config.yaml
head_dim: 64
activation: "gelu"
norm_eps: 1e-06
positions: "learned"
bias: "none"
tie_embeddings: false
init_std_o: 0.0522
init_std_down: 0.0601
optimizer: "soap_variant"
lr_head: 0.00936
seq_len: 256
dataset: "wikipedia_en"
Each number is 128 + 32 x the weight over its row's rms, rounded and kept within 0 to 255. Layers, rows and columns count from 0. Numbers have three digits each. The size before them is the row's rms in percent of the matrix's.

# q: layer 2 attention query, 128x128, rms 0.0417, rows 54-63, columns 0-127
# k: layer 2 attention key, 128x128, rms 0.0417, rows 54-63, columns 0-127
# v: layer 2 attention value, 128x128, rms 0.0419, rows 0-14, columns 0-127
# o: layer 2 attention output (transposed), 128x128, rms 0.0516, rows 0-13, columns 0-127
q54 102:135096150133123160068123089089128150134092146119081160118132118181084087107125079115149118113129188090128136131119126140132161136122131119217096045126100181129143136135120126117116145141109072081144171116163116126132153104115167149142164112032085165181145100102118143109110177105148126060099228082176149119104148077118144148105159136157112162144077057164169099126150116092097115133132
k54 105:113129123172106129152160135166090126162154086111137164136169141105142165155055141154086158163183122138118105108094129093136146046144115145182132189135160071108126121067144134127144094105166148152135137142100127160141155148153117077091104138233170106059146150178162158085139118142082127142157084109100186057120110161114109122080169126090179089104114153138081138176100131138112129147098
q55 091:125097073093062170130109141158137100068101146134172148043156141111100132177123131167106178118116117123094147105144134137156098137080103090078102137150151064128115110145135221075149192122180116104156102156215143091152123080127112121158140120121112159078192166144154085104134129139146138091134155120162131153167181124114126096128083108145094150147166093158151143122074100115112101087178
k55 090:152116138172087129234168155081155124165115117107158165155123163097104081032136168150180141164140122131116103112145161092085092166128114144190202137117150183114137160115120081171085135162139047133100085105098121141141122125110142091060114153102120125121102154123088165172095143139111101095134109093104153101125117145125105133129185135078128123103108122116078164179181148135129172166121
q56 097:134111130108130212142131120093095088142123140138158134080086126099148132079168140142029105157147088184152144145155143152161102076138140180091130193114140125179118143093138101119117176145127143171101086132113165162085141095160128159092079158143143150131061162098165108151163095139094096092096034175084110125108132158109087128101127068114097115105116149101164182161134146165177112137149
k56 093:132132171138178096145123058149156157138117190098122118134127125135131167169123123086214097072116109123143173129080112143090129129137123067104140030153113157101072133132110167186135118131090157104116111124136096123139156133112133140149102109064144104158105063142104103136077181094179157099132129139131146116143159109169127110159073132101179195133135194148207106128148182130118129183113
q57 082:129152077090107122151165092082128121148141130105099116156157107164032090155134125153152200154157081075084118147110089105146108150134080096118105157110161147078109223087136147129097162149197126110091150102160157145123165157112049141124146139140098149103151078090145132148131157111152165152145115107098147173099075118163097134150164085112169108114119048158155163136115162071103113111145
k57 086:096089121159112189103116197126107130144115102103099158097127153095136084089144099139130132114134135131134118091151223144146132071074117138109125144133123107147180028124148112165129165097095188138158089163153121116129068069097153117107071106163154139158126185163110123117183137208147104089113142089073156080094132137121117077140133130177115143111139158109128092171180100133130135134063
q58 101:153131118119109164113130091082106080179128159106124090107138134105068127122173116172152131199102074130146121079147172131132079071116125139101158102119158110102125134140156078113136084148126158143168097154117109141120132110100121140101138118180024084129084197100177152121157105102167092147100138211119126070093135153168073107135092132057118137164110098117098118204143150145173100111118
k58 097:116122120149157095088175125087166167111161110121169154135176098122121169106078091099084064112159160176118177152103103147118138136125128104145091121118118110133099124160071122121079157130094166145052124128103151119143118108161088193197062171167154165161127059124106100152082133111109185139133142091107078119129123150133163041162109118164140169113139155166153131090192185091127105119110
q59 100:129063080141093145153115091136088123125125173121159141095140096081131099137112121101130065133155134175155182110080142158127088117144121106126140160126070068101089126147130147173100101106105126221075085126136188174081119060112124141150128098178082115111128139065177144132127089107176185146058143184118115117102103145119160152094198126128118136135128139137098163136146176143064154093115
k59 101:161138146098187092178172181138150152164160113146126096077161135165128172148184150098123157115128115093118153105133129193165122146110172163128100035134167137147170117131141104150067114110153088063089156108115146102143152144114097180122078134132156143095112085116092108143094144140113088102163103113135179137133170125152124053129076083119131155121095199118198136129191157164176134088127
q60 095:202103182166163115118105140082090111165142171112156149162181154154129126114139169089103142144102099145132127157131128069114152162096096124081116136042094140147111125124177052133113117150072176126204192124120148153103183209145074083144136160124124157129110159030136106104096150085097145142167155125146129085113132151092122131106166088136147138132123116153120175143144101086151127102120
k60 101:093151076113116161093147148101164106095146123151108087144151108165101123135111064076053111140169181117162115145081092167104120073172148148137134136212142107140108155140111173158093191096097153157132192082098115163120157112134117127124121066141104121110132078189161149154143098157101061110092143177159125136113120133096124091153155196126117131117112160141135073122091141141064084194134
q61 093:098186097129123141115195182172188166151129169134134179157113110124155126144142113079133122102116114106065075166062126141140143128118088148087162097092176114076128130128146096109181095159097171095159179118163100105101140181127148129151151072121122143112180089118080086106139215089138153113135113103099099194131124080087116129099131160146129149077094158102130089184100146101113097146173
k61 093:168094149149167136107050156095089137146124084154163098131148164104081145136072124152144138165117140114185145078110088124086112148057157119161076122190097164163132123124144145094139123067116080131099120095145076152076102104179086069114151187136109090142133181134129153118152073145161136075091170147160133075108144117143100157124160132126121102151125110194036128161108131133142163145108
q62 096:092106163202148168109154157144125139123167160164164150146111139160133158065197147112143129153103158158102122128203149095117094157117125127117082144073128117139157127123171098137141082102119181105152175148092126133085089128107108133094097096161132156140102071128118109111126093143118110108134141151160095151085136180110071091127182078037049099172116175143205163150127150148098079102117
k62 095:166168112070122046114139127106148077128079105110110099196197108074168120139037153115135106078072124099129111132100140132170149118088127144147127134131124137126096198134084075167093191124057120150101076130118116143113171144123169114166121116094126108113149102110185128156180148097075131132127111141123152104155100104170159094129056167153169145115138094157118113110102117106124119199130
q63 098:119115162094128148137155185138132157142095146058165169126120110154137124154162137150201135089152121124129048117098126075102113175096107108169125121102208105117129080102148081146093119122112172112113098149101119113156137116040125109094113065071134122113110176158100138140085123141130156141117190113142150126048084126139150137210119075077170144106087131144122193138123124088077135121151
k63 107:092116117174145154120159116114120162119146115134129159144135194126119101107066173113104119143114096067099174120080181177180130145175161103154121105110161126203108156115139085125189113102115146094163114122187078143144114142164080083127098104201107098138198083142112131117149150067135114111084087093134108140182093101158113076060168135150121131173167100135098150138165075155176128143138
v0 096:108183171133129103161127140120125128092129081166118144086126093120154197059178160139158164123119147084103124117106172146159096128098088073163158159139070180115111210120160121122159103162162086168136124184142098099084125157112174151095142106046108088116154135082184167149162110137175178106145168131088100094094122184112103147145088135136132085104121164127191088131122144127107138129167
o0 087:135132146147149097088093130093115155124131123124113138095131195165139112159172139081116073115121177162082102162106150080156105153127195105109161180128168169163189129136119116168119148152090110150223129171121125127175136132109078128051137085065089090106192137121148161112181100125183183117095168151115150121100185103138104143130086108111121152149055123108096120134134174147078146128134
v1 104:094203182122180113107108114163110142136153180048155114107132084166135124107092079106157173113119097131164123169078181143136130128087140100044127141196165111126168104141165161068132121109098136127146081149116076115184181123125127136134157073105107128169113104139172151183175114124072142118117157145095051105205134130135081117111122127081159116113121131109165114130156090144102142147139
o1 097:104145157175101130110107164115108111142109101105164139131116129157138131159151164124116084151119138159112127185155116136132079123095101111091141134088187082189143143150148156034107127072173077087149156176140092130209100156145151154133109111113109088092121163146148120096100101085172138118139155147169081120178111159162055129135106166135072166189113052131173134164207124135148093139118
v2 094:152150128159132127129141140127160098204158154130059110096083106166132096121131121093117082119146141142124176132044116120116101116074081078105136125117090166215149131144139085062113143134116103101113144123143167088082123212155092100095120085195180157171107120134147134181160181175088174159067162115115099119112107140125149119137092093115123104111129159137147164112085167155100107154171
o2 086:166145162123079119056126181132096120128162076141192078127113154121105066120124140091117076147121157125130107112105128113082145103099172133133166139092135172135101148147097139056124101118143116111088204116156182130087179135079113138115154112086160197125097084153125157133144135122128176087156177147153061192109108152153128104097087117074137167164084155114093162115106199130099095128156
v3 101:124170135125107098154175177081148153158053131093090148134150129146150141137121091109126128136098123153121116106141207099106113083150092109115152143113108182099094102101148168111135136028146133137112063064090164116109070087144147131097132124125098169177112136144135086182149105177115114108189080076177140079082154124112141093128078163143098071139131126173164108170157137143182161094131
o3 089:177151105121154113162183134100194155175104166107111139118080123134162200064174101154110066146112115112095130093185193115079058157107147117083117159098132125096117065120149071160083174137136113134149139133128177132114127156098175174136165106165144128119084110113101128171118196113130116163100107140162106103111121070169069132128143149096113110125137163139121134134094157207162098091112
v4 090:071121176136164156080173096112135103102145154092110107084140150153176098100129151084098138125113088105143141163093130182077135121134174156130123127145124201116168107091152132111167097145144130092109084125129121096112082182178141105111054180141098128111175122140098098175127102106062117170094140167109140127094096136150047219122115151071054136172110139142166096125113112145149173142133
o4 085:089168145176119111118120090147148153114091129097170071094143134123077126148173150100143185117076141072114146117127104152099185166151157130125132115119069147139130165155172149160158138150125118094083136193201166104148126186133162084095055167096099099132175132138085108109142130064106151135118105102143112167117166135132062163133141093117113134115144100137098172063084146206194147150153
v5 091:115146191129145162049128099090116167130106211103172139174087117113068156105072113143092134107149067084209117155147107053162117122159152165088129112139089122142100168174163167149144136171072167197100101111098104154114135110125095181129166138082129124128126127140123131124120055115157097131137137126153099105141123137213150092097128129128125126196133147161114133138103091166160149137138
o5 091:082148148109097161095120110140132048112081154089084156182113096165121183161155124113109098107070166069190120086130100101144151158132101146126180083151140191127155199091133110071111199104162107114152135151073066132145111095097121123126162136126089097132086105146144089137121107079153093191141123162141125086086099081112113129128104144072099151162129165106178146133152119153164108088116
v6 105:147111125161101136126179116096097119131187130107096182161152109148111108116141115133129094116119106069199064163114120092159174203138085145158159128111137131113079092132133110115152159174098165136116106154118127138080139138146082117115066154134180189084136135144117103139138196122105076208133137135095199134024108144140104101121066135121166124123126103172149110068150095116182129125123
o6 088:096112089101098099049114103071072143163180094071154135135132112057107111084119114091131117134167197129121076122106157146156140170117089124173169124125083153153143160053138131127151159129122163128094124110145081123147122066111197117113140132142151114169188101127090103138164101125178162140182076138100089101138172108135143120077116147100128154181112141182106177141181119172168131140146
v7 103:167144089090121087095164097128117149145144131128171119093106156083150145139135098111181165133135142183140115132114127143154173128093104173033062129189131108105150110099112167140146161090188124125115126058138146191090123143056121131158139080155118108154165125146114113111149201111085106112126169125176093140087136202109102145200165132140130119094124126133141154219109103093092133128162
o7 096:134156138113041150122091170135150201099101084185150147086097103093141106119124074147149154161116112146166166144167065178131024183135125125106154112092176154091086117083145140100141123093117081142104151105126114153108161163066109111111116135097106121134137113113159119163111144148132054138109093171127120125116142141174106048152151156169156147093090090107112107162172093130189122137136
v8 090:129141134147126181119180174091149156125156050111130119139099141204121194125134122163136162163130116127086085130114134113132191164095176145137152176156051142197115084087133083094133141123186131148107119126115157137138116192120121094111131169161126092087130127167161087147130194121146140096100103155126145064113171170149153126130038144112155162094113104106144108082169101075128134074139
o8 086:130128152134129161118166162119080099106186148128127154087128185200100140112115154155146124072089130136142123113148161136194129161063136158111178211134064127139144131151135108203150201120124179090099123093162113128079216123145110096136143148120180100095110155138103096164148093121190138078151100112123116117130169136171152050128136084112139124098160171092106118085108086126121116146139
v9 091:165116130164140179170066114113050134124083139113133169126168117120116182172059076108136178086133118140134176110111131111118088131113113073144127109103113107104088042078176122141115113082167124079116066198120150174125134153173058101133125114115118141105130112132120127185131138146114160165143068115094096119096116179137198109149155099179173142119154160100154111084114113153160144150133
o9 095:103074153144144110149130089157109141165132079141132141126146099098081139136083075137074105127113123076163199158161148098147117133151112077092172118075194092098121117122129104124174143127127113121117109172122124135123123131176120140089188147185183148132128089156130123122111126131149187128226135087116073159157144095086075152137155105112224107141125174124100167057154080137167123127098
v10 081:123178081136107117104132188105192156153101099134182119060123111178104128073169155126124157118183139114169113091173117191088139128147147107123173155156154097099104121147123138117103109126143097137128071136115101138140132112175109078136188174134183098061148046078147072151115068101088095068171163095145111150142112100086112170111102069161112142121093120126153123156090125169146110111132
o10 084:177139108179121136184085118103128145129151149108209123096170145142177093148088110148147121135149148147118149096073165191118101117110159137119166133129157121113144143077115105167108167137118173105116100079102110146149061139137152098120103132213108089159156179208119116036107073096145103106082090151117093164089137053124124114112116121099171189170145135111107131133102084137085147130144
v11 092:096150109145082162139144151095116103132115146180109152127080077175102122111050125110139171118102141049149150076152171093157149156095099117116095101152172133132078147125110102153114198119180146167157143131061139167126110169066101148163121139179098163106064179137132120091084119141111092102106107210180130140105132142161104118070162139145112114168122077151186136096165122142114087120118
o11 090:068150121127137128041160029126193075130074072172091130115077149083117169117116101162145140061185161159116158144160150162208128114051142132144190127136112152141133149114087123141147102128116173139159083067125116117120141159154158125143197137157139111139152126138128153130132087140116102137175133119165128114123059168168099149102109111136147099148124098180146108115134122146093145110087
v12 096:136140101174131096066144151134139157155210134142209139162082174160082082130144120128055113150138166172109132136123129076153131086115102103145176162105154121119159146123144143132118133115074128117113132204131174148156145159118131105204116168135144136128106139106155148100130128166064086087138136121126064136113102156115162101067032119172091140075150123086114094194153120092125122153121
o12 094:170110127139091127137112171141134151123099121134149100078131111113193119112102161124185070162113147155119110175164157102085123123152093151099184151081126135137172119163195110154123093174123108146156160097123111164102157079114099088136115213149143128121090114177150192134178107181101100079099112151123053138115116131080167159122113168117077112108172129098198071128124092156142053115111
v13 096:174174101137199143128132154133138152162165160129153144155167109105127091148114112084125115117078171144061134096125114161129155125149128157134155130143134121113172124092158099124097107124114092123168148179125120158186087101037114098112117093157136128062111183126160140095167119071115085146173149135129140107113077161122112147134211127137109143119199037084094103136106207113140107152071
o13 088:101130113159129079070100146148147155108178089195144059194059153101168154108140092128148142122147113172128161134125137113176105076166135118125166148186146119139069100150159173122137099186177062145096106120104132212187151108142091170151091119184095105135134112091179149112096156114111151114161113142138065144099118101100142145100155103157143129135167106078102085121123128158136142120067
v14 091:160147117101150123188178124145132161154119199113150136128095111142104156171102122172142090104159107110116100098148103088083122117121163102173151128144127115088107120157108146135139148092103104110103128069130132129139122165094122091070136153152089066070178109196130120127150047097106122208123143127116113238088113154166118138163095147095140077209096140099133148145114167112091075096107